config.yaml
num_hidden_layers: 15
hidden_size: 64
num_attention_heads: 2
num_key_value_heads: 2
head_dim: 32
intermediate_size: 256
vocab_size: 2048
hidden_act: "gelu"
norm: "layernorm"
norm_place: "pre"
norm_eps: 1e-05
positions: "learned"
qk_norm: false
attn_scale: 0.177
bias: "qkv"
tie_word_embeddings: true
parallel_block: false
extras: ["capped logits"]
init: "normal"
init_std_qkv: 0.0625
init_std_o: 0.0114
init_std_up: 0.0625
init_std_down: 0.0114
optimizer: "muon_variant"
learning_rate: 0.00448
lr_mult_down: 1.5
beta1: 0.93
lr_head: 0.0165
warmup_steps: 200
schedule: "wsd"
decay_fraction: 1.0
decay_shape: "linear"
final_lr_fraction: 0.02
batch_tokens: 16384
max_seq_len: 384
doc_mask: true
train_tokens: 102000000
max_steps: 6226
dataset: "wikipedia_en"
Each number is 500 + 40 x the weight over its row's rms, rounded and kept within 0 to 999. Layers, rows and columns count from 0. Numbers have three digits each. The size before them is the row's rms in percent of the matrix's.

# layer 4 MLP down, 64x256, rms 0.246, rows 0-63, columns 128-191
096:492476507524544513545503421554511555508428518499500546499491447459497462508532465445414485469451561479489425457500511498529467499465522568541503547505495520543537540484452550477559555553502533
090:533507443484508433501502437515508519470405508485524482484510507458508501542470453446525478442487411525438515487526545496415535470464559489509531558468442521512571490468536492548506511501520470
106:476529517510591416558519477498542471521473505575516531473544531523494507518434481512429585466468497458514467562543507489499450505506507462513566477551555518540492496452507486517552459573479541
106:509480473537510459554412472575464546547489495551521502530433445520529559496520485458519479493512488480552539544528524516518437522496508487523480568469499526518464472526488537480540573472438521
097:485466563463449457444524489498521466497479452539520573484491529481495488469590478485476565515553435430565462489540497417505521523525507427574509506485532504478491448523562480552533494445469484
108:502513519483460459500569465495487499489456586514483482556529500521498504607561413577537482519439537483537504535512427532521496526457501465547519499478541576549520508492515577478479547531557597
087:444474489567528525544462554464499471499483491454460489477555473402474498582415434479568500504512472535494499488439496505548517521483494514546509525541442369529544528526508554581561416502463516
105:499444482452501561471465477540485371467578462454462549515444520450538531512500509496520524491515410609477460491494562539493545423534500510538497489511490507483478521558554556452537428464460460
093:497500549460525487553436450537461513503544529459506485448511518486407508529483449521525498522562473456562453579550440492523529524530438605472491513504582424514486504470469477487497538518431393
103:492510539445516506546472451520429548569484485505500495532504492549520472438481447455486506464488461508528531449571529535464470466562448496478567512446474505538443493528513501524472546492541481
106:507505485469540538471520526491511539505551522529447500452519510493523485464408525524577487516461463464506474537508497476554496504448484579501460524482526487486495477550458446476607462433462453
103:529509517486537447528512564484522513490440454529467468405519563503527535504478506515491457515482505497469476508512527464508459503480450457523564534511544441557532522487499490548425498502471480
093:531505489452533535480492562446488505518521517452476485500487491473489511479522507441525455524445568498468436448487514501500515484489479433526488526425506459468520445512443426475488488529442436
097:479607566491518511522522552460490524533471527493487512449511530551514533456467483486537475512514542412553510496546465497515465428516518541468489470455476529533331505546539445512532509513493535
099:494529444514447511491511524590475472502509449455457460491526503488500465477510553481522500545472494597421471474470522517375577528502478526470487569488461438590552475489505553558436448470476528
108:488510517612455510491408484477437526544505473445496452682498511530517481601511538468458524517526523477401507588480520425457505522474542541522490480507487527509553486501501506481433562561564542
105:508535555529493473413471501478479498466548555515451485562494429451460451480460526532534490497492572570469520505536503483444489483499502559572516506529531452444534514491513489569555433513611503
096:558517535570494533433517532581517497462516495542540529460500474467462512499446456560379515517562473541471470462522509487533519571436466473483490482475455481523560493521537425477533481484479493
095:463534511414474533472494529486488509501548490464451563581519509558484420413473540522587558401517506473529606550463510460559476457528497430498517485500517536485493535514490574539443525525556531
093:533443526453491465509504489504464611501524535543512473489574429529471460529544554492471464473485506467477452573490486524527406545479503503527488503559470569489521520448465482436464427510550529
110:469427575475532484553485462475493626406472548552516568514512514456515450514480470485576498491490585489516450501485517473575463545441390578444434497486513398475506551502476519555546473515487471
089:480450460416516540481497464484557583471525521479537475462485472513467579490534537437489492529552489570492500480475534354460580514456508495501511501569470511477495528524500501497464462481402563
109:457479540518473501545506529468494536487561462484487480513428471516453496445443571510582514447467513473427512572496450481451456488525551546496439509501493476535518465521441509551508529456559459
099:484540471474565512542499431518563503513550496500498522512522580452492537536476497470488538483541510537521548525531469564552460551561478421473506514545502496475511492602445501484527593489448389
098:529487422554492514493512510502561478547501488532559558450518494462551449472497565532586517529525571429537512510479563515440491451521514574452483427529472535403408466538525460458568483533512492
099:515487502435514539470471488571557542461500563480547492538469482511460537554490495475479488430508538488561499422458501471516530487503489547533512587485459538497472501523510518511405523487519563
089:530488427549467490454495425507500489465432526545461545522488524534513529440597466502526556557501480494582536522552497539490414443523416466525460508549541528546521491549595522496541380524540543
099:481443518564453563527533506506444574526559497517418503501481464494452485515520498492489472532468501541464524411440520512517469559480505462455457457529482475540531470442443518508501462466497488
098:497489544489474585483519448439508519540557514466484491483456476578465424489516456488490481524437410519471526485546438524532426482582527503474507471432465486509543560490473557563436460491489481
097:474475515538521436552509456513571506563503567539514475548501503472493553474527453516413572501482528501502454508447512471520468430503479476493468442532496568446476525539513504458490489452423515
106:487494450509494533540467539535558471502616531539536487511502486479453572509440417482535549449528560456483380534497480548496472548462516462521486502547614504387532475416473453518499462474528555
098:558426497530522414445525476451417515540538559496485504469542481567516529495528473544482462546537492563480533416488504439467465559552489452457531500485418473554485455502518503484500545489484510
100:554488497528388514526493448570544476506510463588504555460543561531485478504484549477463452459513434546551505492513482551500458432482470514419507486474505497485533489496502505540594508487534427
093:499512494442493534515532530500478493430535470473417541471455497485449480452506487532527488470437466535538495506556550510520494543547514525561517525610491534598606541517501477447485451483558488
105:451482509446533482555539506516521457444535529492483353520505453521540557569528512508479493461475504508484495466506467478468518563495467466564527470432447480528530573500480489514459550531532481
100:471469502533490459533501553504518494478428508523513512463512521441471469523533495512476528509483554476472494486489466544505506485441535462433491546480580522432528462455489508519566461625453538
104:456542427469488551523520535527499468490498576484538554512506492446577485559408447469391421535410566504552526518514525521503490463535457525503515473501436519550532525444466540567464481455580509
094:493516491520546568447487500515515483493486477499502486535521526517500543443533507479530508520496414543503485520541511535473465590527517522431528536476546507519473576498468543473503485492523492
100:509524489521513457428530480469497528498508426450520490409539466505494446469474506499482571511490476529499502507518500465523474494446514490574508418550532447484446450430569512501453511478487443
095:534405495553456466492536459458401494546546441459528473497528527518549423493524537469412452490490473465470548477450523509567551543518531456507493471492519464496485498478532458474447610460492428
095:420488527479497470468464505408436546515462530476560473421512548508484514480569462477545518525497514552509486470516482463539495546524511521565465534494460511441508554531484512441501487522492478
092:572444462535518510489512492495488475414576463462482582559477446495499472463464480536541457614522464543471534441503543489537543484477582532472474489517481521445521507572486528459462557451522539
110:444537428512487568473564548553541508527588527507505536474448465507500515533577488472515517443487541533467516476465532414495510431496518521436502538485492557546513548541581524537481496486542567
094:531559472508448387420512511485545554528487470537577498529494491529470563492535481491512577520550495503551538396544489532465486504459587471504481474542560534448433525513470546517488486547455483
106:475522477455510425579521522493492465536495450491496530471498504527537462484491448588491489498481432432454507525490513526555478570550524530460506414497476477585475494459497449493463508544446456
094:465454539472488552522514475432488533538484516510492508511523463522492509499461481555542500499493509468502470434514394504487562497469568480439492486563485526433405516548491490514490536413519496
103:506491474486502489551483518536426466504452450538510599469495518525520482481543497507484502458521501511474467575464478578473534533500514574515509563507478526495511530515543492411572551463480580
109:467449548526494557464480502554460469532503527447533443432422469541467497535621596500482485455497546498479505554513482468486580527528480562492513474492514542517484495454511462540461452484434527
092:533517369507496479487449511485507439468554520486555491561519519483483512499505480634453463577469471509555522533595464516527478552480483509456516510428494445468527485545526450441459497593479485
117:548510528516443453487417515449540443484514509491476453512505473531451582507483590508559553524558556472522520473438494579441551486505499466483477539497566458523513390486493491530450482477468471
089:493499538463513497541506427557436465502470558437474471479513465479504534485463482429532492491392505436561544512488479533511561460482544514496472473535512486526572527591464555503479521516534435
096:526488479562533482519552533485514516513484465506500486480519536548455541534427484503453468525551484512501521509519496563582470459519444456486482573369536529495486457498476491481488529478486496
109:518472453459506542486508478551432479495495443546544447542513505390530532567543520469485456466494495519491503539430466522587527540530493528469481377533508466500466502491523429478519521484558470
092:451571569539551550457506437409422474472461480499433499519554538459539456467462480486540482508499505468459563497478462503520462426481490513457491523485523479425512427492476477494597507518484429
101:552543531513533544519519506526508531512480476516485524447462533551535488429517491571529493507492517464483527469503545499466514503521519478452521473509507515519500518428507477475509506441478572
105:528510468491547502471464506467539545531502519449443520540531464493490439444502514437477534492519510496436478476470487492445508462542568428555500487481368467436476573516483508511553469478476583
103:534517464429472557543525492492478486518496492488447553605531528466531510483437545532454510559463434537557559489472518493529500500513516479510560502448469517531570535498542531493487541485514472
099:502462480561483433454555559510525445471456470485502489451492488502509518530546496489486478511541554516500526519470498478481567441507465369469503430510534446512480504470493466543524481474488479
093:519521519508514488481512583515528426491476497536600448487494540504522486548494482518458561556552463525475472534516474495448474413502493501499485551449505492463422489448514545468519460558516511
107:527525485551492552544520527532572417492485538478544466520488513553514447505610499525529516559586522557480428491493527485454531473481478510538530464519508569521523456406493512527469478546477416
101:448566540477516497469498511392532444546455492521502526583475482492547587507376552459429495465517460477501487486479553507499518472488490512528528570550446491484539487532519518500463575461577555
098:482513542495469445483526568480569529442389456523480453500444519506494483469549496501449506517564420492496528490568513466423558512524419509554485461495503513449474508496456461436517518549545577
104:534540483480528463490461467543514505497510444444516430494477556466503519493486548552505453446505487505486526507461533543477604511475559477528504464466508571495430465447483467446445516512475467
109:471583555474488539442451553431510456491386510499516509460509553509535476460499548446528459477467546393575499475459460523543455512466508497528482539520525517528459446549526506455543503547497600